Weights of a small transformer language model.
Size: 15 layers, 3 heads of 32, MLP 384 GELU, 1.81M parameters.
Each number is 50 + 15 x the weight over its row's rms, rounded and kept within 0 to 99. Layers, rows and columns count from 0. The size before them is the row's rms in percent of the matrix's.

# down: layer 11 MLP down (transposed), 384x96, rms 0.095, rows 275-291, columns 0-95
# up: layer 11 MLP up, 384x96, rms 0.1, rows 276-291, columns 0-95
down275 131:17 42 47 65 44 32 37 70 00 49 41 43 32 65 54 34 58 62 43 84 59 59 52 51 55 45 36 44 18 63 50 56 55 55 46 24 77 58 53 33 37 61 49 46 27 09 71 62 34 60 42 53 49 21 55 66 48 34 80 57 43 71 42 43 69 56 62 46 33 63 52 48 46 48 56 51 44 45 54 61 47 52 56 56 46 56 84 68 51 59 64 66 39 24 44 59
up276 106:50 75 52 85 51 50 76 52 69 54 63 57 61 54 74 51 62 73 20 62 59 36 54 15 60 59 56 30 51 61 30 47 40 42 13 64 27 68 74 52 50 72 29 50 62 55 58 50 54 37 45 73 44 23 65 39 33 58 42 61 46 40 46 49 28 38 42 26 64 69 52 14 41 66 22 37 51 67 23 42 61 48 35 52 57 57 56 52 57 55 43 40 67 39 59 49
down276 098:14 41 67 47 63 41 42 20 56 66 49 87 36 34 28 53 47 46 52 64 51 30 75 56 41 39 51 72 41 65 51 57 43 55 42 44 45 32 52 65 40 59 46 60 47 54 50 63 37 49 35 67 49 59 84 51 58 38 30 37 48 27 61 69 72 40 63 60 62 49 40 47 46 44 77 62 27 44 52 36 30 37 75 42 22 48 53 22 53 60 21 84 61 45 45 80
up277 102:37 71 55 54 68 33 48 30 71 24 36 47 54 55 62 50 35 52 41 42 67 53 72 31 49 21 61 62 45 41 32 46 66 28 69 67 53 59 70 45 70 38 55 50 28 52 17 38 42 37 49 80 41 55 42 56 48 26 56 69 54 54 40 78 63 37 52 52 44 60 53 10 53 34 58 58 30 38 49 31 36 54 49 46 56 42 22 65 80 49 31 77 20 31 57 53
down277 099:61 64 64 36 48 37 40 72 43 28 28 68 72 42 55 86 41 28 72 45 49 47 39 57 17 69 38 42 26 45 53 52 31 29 59 65 65 27 27 76 69 47 44 41 28 40 81 49 68 33 62 33 65 67 82 44 62 67 44 65 51 49 70 44 40 48 24 43 54 53 35 51 63 52 44 47 39 53 66 33 33 51 61 56 20 72 69 58 39 58 47 47 49 41 43 60
up278 104:48 25 78 54 90 57 63 30 64 58 56 47 48 54 33 41 52 59 63 34 42 27 70 42 32 49 51 56 46 39 51 99 65 38 45 77 37 46 30 38 64 78 66 48 54 49 60 37 72 55 59 50 60 33 76 83 50 63 41 49 66 55 53 66 64 54 69 41 53 40 31 53 51 52 43 47 24 53 43 62 69 70 37 26 58 52 32 48 75 28 28 49 56 39 46 34
down278 107:44 56 24 52 51 55 55 59 57 49 20 45 49 49 65 37 63 41 51 54 63 32 57 45 79 64 50 45 75 60 45 62 44 37 36 36 26 62 31 43 49 48 44 30 64 73 78 61 33 60 45 61 32 56 77 77 30 26 69 44 52 39 57 50 28 64 56 41 74 56 52 65 15 64 45 46 67 61 58 57 49 36 41 26 74 55 65 40 61 17 12 56 43 70 46 35
up279 091:39 47 64 50 47 46 55 43 71 35 46 52 87 60 55 26 31 32 47 42 71 18 56 51 28 86 56 51 73 50 38 66 30 60 40 56 46 40 39 53 58 51 52 74 38 54 68 72 26 55 53 44 37 49 17 47 49 26 46 57 69 57 67 41 48 68 53 70 75 52 44 35 48 57 36 63 57 35 40 37 57 60 33 59 84 55 47 56 74 30 26 52 47 61 13 41
down279 100:87 45 25 46 87 59 36 39 45 64 65 48 24 48 51 50 55 73 57 55 73 38 42 65 20 36 50 58 44 47 50 56 56 66 52 28 50 35 39 73 69 55 43 51 67 50 20 23 75 53 28 53 35 59 72 43 35 64 32 52 43 24 64 36 48 45 41 67 47 29 36 50 34 43 32 71 65 56 71 50 47 60 53 60 63 28 35 61 45 32 32 74 51 69 60 33
up280 099:46 47 58 83 36 68 41 44 51 38 58 45 79 57 65 37 65 58 18 61 36 47 45 44 53 80 47 70 43 13 47 58 56 46 58 47 54 44 70 22 53 55 99 42 29 38 54 50 64 48 56 81 47 46 52 68 50 29 61 52 56 55 41 35 34 37 52 35 13 52 38 49 59 64 23 71 38 45 28 66 60 62 66 56 48 66 37 54 34 63 50 60 34 34 57 43
down280 088:48 56 47 58 50 69 54 41 82 31 49 28 44 42 45 41 62 53 46 67 45 28 65 35 18 33 34 46 46 31 54 61 40 62 74 71 42 53 36 76 40 75 53 37 95 73 50 56 44 80 46 47 36 40 65 29 60 44 33 60 57 56 54 59 52 15 32 59 81 65 56 50 34 41 76 37 37 40 69 34 55 47 61 70 70 27 44 43 46 28 52 46 53 60 53 52
up281 106:71 67 43 30 76 38 45 50 55 61 53 42 80 35 28 71 35 42 36 61 25 59 51 44 47 45 46 23 58 76 73 52 38 65 49 66 53 55 47 26 59 56 36 56 45 74 37 48 62 47 44 56 37 44 46 61 62 38 25 49 37 56 39 58 75 70 75 53 41 30 66 59 54 53 38 79 26 25 38 32 45 44 41 70 73 45 45 51 40 62 42 53 48 08 68 21
down281 108:56 42 35 78 39 51 62 74 61 70 44 53 50 32 55 41 53 41 53 46 45 28 44 40 91 65 44 50 44 36 28 33 74 49 66 58 22 38 67 37 51 62 38 37 52 40 32 48 69 42 58 86 33 26 34 54 72 50 34 57 57 57 30 48 40 61 27 40 53 80 28 59 53 66 40 54 68 73 47 57 53 68 38 34 73 39 61 39 60 39 23 38 68 41 78 53
up282 109:47 92 51 75 68 39 45 52 56 28 58 49 77 63 32 51 44 59 43 87 59 60 70 50 47 40 59 58 46 66 09 59 41 41 57 56 65 48 44 45 41 49 54 31 14 66 14 40 32 53 45 70 20 47 61 73 35 75 36 60 47 46 37 42 62 43 50 34 35 50 44 45 56 55 58 70 50 52 49 32 48 73 40 19 44 48 52 57 35 53 41 79 51 38 60 65
down282 112:44 28 37 32 48 41 27 38 54 69 61 73 49 59 42 75 63 29 79 65 42 40 44 47 39 36 48 38 23 60 61 54 56 63 22 65 27 50 68 29 45 71 45 74 55 58 25 48 39 63 73 73 49 52 20 53 61 55 39 74 24 31 59 57 50 34 35 71 79 58 47 65 36 32 61 49 47 39 60 47 38 24 69 66 27 54 64 34 47 46 36 51 63 68 49 56
up283 098:61 50 42 56 67 27 83 65 60 53 62 60 69 60 37 44 35 58 39 36 24 26 76 40 62 42 54 50 51 45 22 54 67 48 52 73 41 68 60 47 49 61 39 47 48 53 87 87 54 72 35 61 46 32 42 52 70 73 61 60 55 41 44 44 49 35 49 45 35 45 34 12 42 50 10 52 42 68 15 61 50 60 35 31 29 53 47 45 49 63 25 46 53 48 52 50
down283 099:44 43 49 51 70 58 40 63 45 27 43 56 59 52 58 38 61 57 39 28 41 34 22 34 63 56 65 64 34 44 51 37 62 71 52 22 33 50 44 57 57 43 30 61 75 23 31 23 75 60 67 54 52 64 50 59 83 58 27 55 46 60 73 87 40 47 44 61 30 64 29 59 27 63 27 44 46 23 72 50 50 55 42 40 37 64 57 77 76 61 57 39 62 39 60 31
up284 112:34 50 61 65 50 46 53 64 51 54 31 61 74 35 25 53 50 46 62 49 53 21 55 44 56 70 27 52 70 45 57 57 42 36 47 50 56 43 10 48 62 42 76 81 45 69 69 61 51 39 33 48 42 59 33 73 76 59 33 26 54 14 48 37 41 81 78 32 59 35 46 57 52 63 45 63 70 39 32 29 52 61 48 60 60 45 60 59 55 48 33 49 53 13 48 24
down284 115:50 45 59 56 65 49 67 31 58 28 43 51 48 66 54 42 55 46 07 62 55 51 28 45 27 52 50 35 49 04 18 38 52 84 51 55 68 51 64 57 63 56 46 35 50 65 45 43 54 42 45 04 58 24 60 60 66 53 49 62 48 61 63 70 54 67 52 34 58 91 62 43 52 55 43 42 63 52 36 42 38 31 65 34 49 56 63 37 60 68 63 59 18 54 43 61
up285 098:49 42 65 72 45 40 82 50 47 39 33 85 45 51 52 59 69 85 51 50 70 41 49 50 52 66 48 69 61 31 47 10 37 57 75 45 51 41 66 42 51 35 78 53 53 55 78 55 40 44 57 90 26 42 60 68 59 33 40 61 29 59 55 67 64 51 55 51 50 64 30 53 24 50 47 35 21 63 37 49 59 61 63 44 26 48 50 65 34 36 49 66 51 51 27 30
down285 100:45 30 36 65 49 75 35 40 38 38 65 38 56 55 52 58 75 41 60 52 55 61 55 52 64 31 43 34 53 55 34 97 53 38 31 64 49 52 69 43 48 44 23 23 57 71 60 56 58 57 30 32 79 45 68 31 61 64 59 64 54 37 48 45 53 64 51 41 37 29 54 49 66 29 48 62 35 30 62 69 35 46 63 20 85 50 50 17 60 41 70 64 47 31 70 35
up286 109:36 49 53 70 50 54 86 57 75 65 67 61 58 50 36 70 39 22 08 53 30 60 47 63 60 66 75 19 58 56 62 57 55 18 51 53 39 61 52 57 48 16 34 58 54 41 55 30 66 56 55 63 33 46 54 36 23 42 58 71 61 32 35 46 62 51 59 38 29 35 40 54 35 57 62 83 58 51 30 52 57 60 44 51 69 63 48 55 70 61 36 69 32 38 33 45
down286 127:51 63 55 56 31 85 94 32 57 65 32 47 57 48 47 71 66 40 44 31 42 18 58 55 92 33 57 43 56 48 26 29 37 81 48 62 32 33 57 52 62 43 33 22 57 41 31 52 52 59 51 56 52 48 51 42 81 58 63 38 35 56 32 68 54 66 63 56 26 60 60 39 50 56 41 42 51 54 51 37 63 35 54 31 65 57 44 62 49 20 27 44 45 51 64 75
up287 099:61 83 31 21 51 65 55 40 81 63 50 44 56 61 48 46 50 31 40 49 52 39 48 22 51 67 55 61 37 66 21 55 32 21 44 34 36 43 51 18 47 61 47 59 47 67 62 60 75 38 57 46 52 25 76 44 50 54 38 40 37 65 79 50 85 23 50 62 49 67 24 45 45 63 46 65 51 63 57 30 64 51 71 41 72 48 41 74 37 50 50 73 40 55 37 40
down287 111:49 65 59 53 23 28 59 37 50 45 61 68 65 35 54 59 59 32 62 23 32 39 34 28 87 40 47 50 56 62 41 51 61 50 54 46 32 73 31 30 62 58 43 55 61 45 57 43 55 45 50 40 57 46 39 41 70 65 43 37 27 13 61 33 35 64 50 47 48 68 72 48 61 54 50 33 63 23 91 31 68 52 52 31 45 61 59 53 65 85 90 45 60 52 54 53
up288 106:24 55 39 72 56 46 53 48 66 54 41 68 47 65 27 51 80 43 30 79 39 10 62 66 63 71 60 53 52 49 44 64 63 62 49 20 27 30 58 41 67 66 60 70 53 62 34 29 61 45 43 59 61 39 55 65 59 47 55 50 62 33 47 62 73 64 70 29 56 53 08 73 55 61 50 49 52 43 35 47 59 59 74 46 59 60 31 32 24 49 31 44 51 36 47 25
down288 115:59 56 37 71 30 23 72 31 60 62 64 45 51 45 58 78 05 68 45 32 58 65 67 63 51 53 68 23 44 73 48 42 40 48 43 34 72 46 74 53 56 41 39 41 26 28 61 59 42 47 56 38 80 62 71 24 67 64 55 24 49 67 65 69 23 56 66 52 45 40 41 59 49 52 32 43 50 28 41 23 55 58 38 27 51 52 58 39 42 41 66 56 57 59 64 46
up289 095:42 73 31 54 50 53 46 84 50 59 50 52 80 66 43 56 42 37 40 58 53 50 35 28 42 50 27 36 57 74 50 34 56 38 70 34 49 59 26 46 53 50 40 82 52 71 39 52 32 38 60 26 50 45 43 24 52 51 18 31 61 61 56 31 66 46 74 67 74 83 62 19 52 45 24 68 30 57 57 32 43 67 39 39 61 61 45 60 65 40 41 68 51 54 19 52
down289 090:57 38 36 65 36 36 43 45 45 68 50 48 44 50 52 58 54 27 44 71 36 35 66 10 29 73 54 45 35 42 61 70 43 84 40 99 32 53 65 41 53 57 63 51 47 40 58 56 26 40 41 56 73 54 60 60 67 41 81 62 45 33 31 68 41 50 65 44 53 33 58 56 50 32 54 31 43 30 52 65 30 75 79 56 53 41 49 52 19 50 41 51 53 80 46 50
up290 100:66 49 56 31 60 55 23 34 55 60 67 19 56 42 62 41 59 52 48 59 60 56 48 27 34 42 59 58 52 42 50 69 50 41 39 63 40 74 57 17 53 66 42 49 48 90 53 85 59 32 25 55 54 48 41 29 33 89 33 40 50 64 56 44 51 45 69 50 60 36 48 29 58 61 49 59 42 36 29 43 40 71 47 42 35 57 45 40 42 41 44 98 84 45 43 38
down290 105:57 66 40 41 33 58 72 50 53 69 57 98 48 60 52 41 27 47 48 55 65 73 53 53 13 17 47 53 66 65 37 38 56 57 58 40 62 65 49 56 48 32 44 23 34 20 56 50 51 56 58 67 67 60 54 32 53 81 48 45 45 59 21 53 49 72 61 46 61 43 61 48 44 44 65 49 15 52 69 48 13 38 47 67 52 51 46 63 36 62 59 57 60 22 45 25
up291 098:23 55 47 37 65 55 49 48 45 44 59 45 63 35 49 53 52 36 45 53 44 41 59 29 78 33 73 39 74 36 48 58 49 18 69 63 50 29 46 41 51 69 69 58 14 40 32 81 55 31 83 69 39 66 45 37 51 50 42 69 32 94 51 53 40 60 72 46 39 65 63 41 14 46 31 40 73 44 50 39 54 44 49 47 49 65 63 50 32 51 44 45 54 27 56 25
down291 111:55 38 31 56 29 49 80 27 83 64 42 44 33 34 44 55 33 50 63 30 42 58 48 43 68 67 48 47 81 45 28 56 35 74 44 59 51 62 33 75 52 54 45 39 61 71 53 56 30 46 14 40 47 45 44 63 34 50 31 25 65 59 82 52 44 47 16 35 71 54 61 66 68 74 51 53 60 56 27 60 51 46 25 46 74 30 50 41 56 38 58 47 41 67 64 52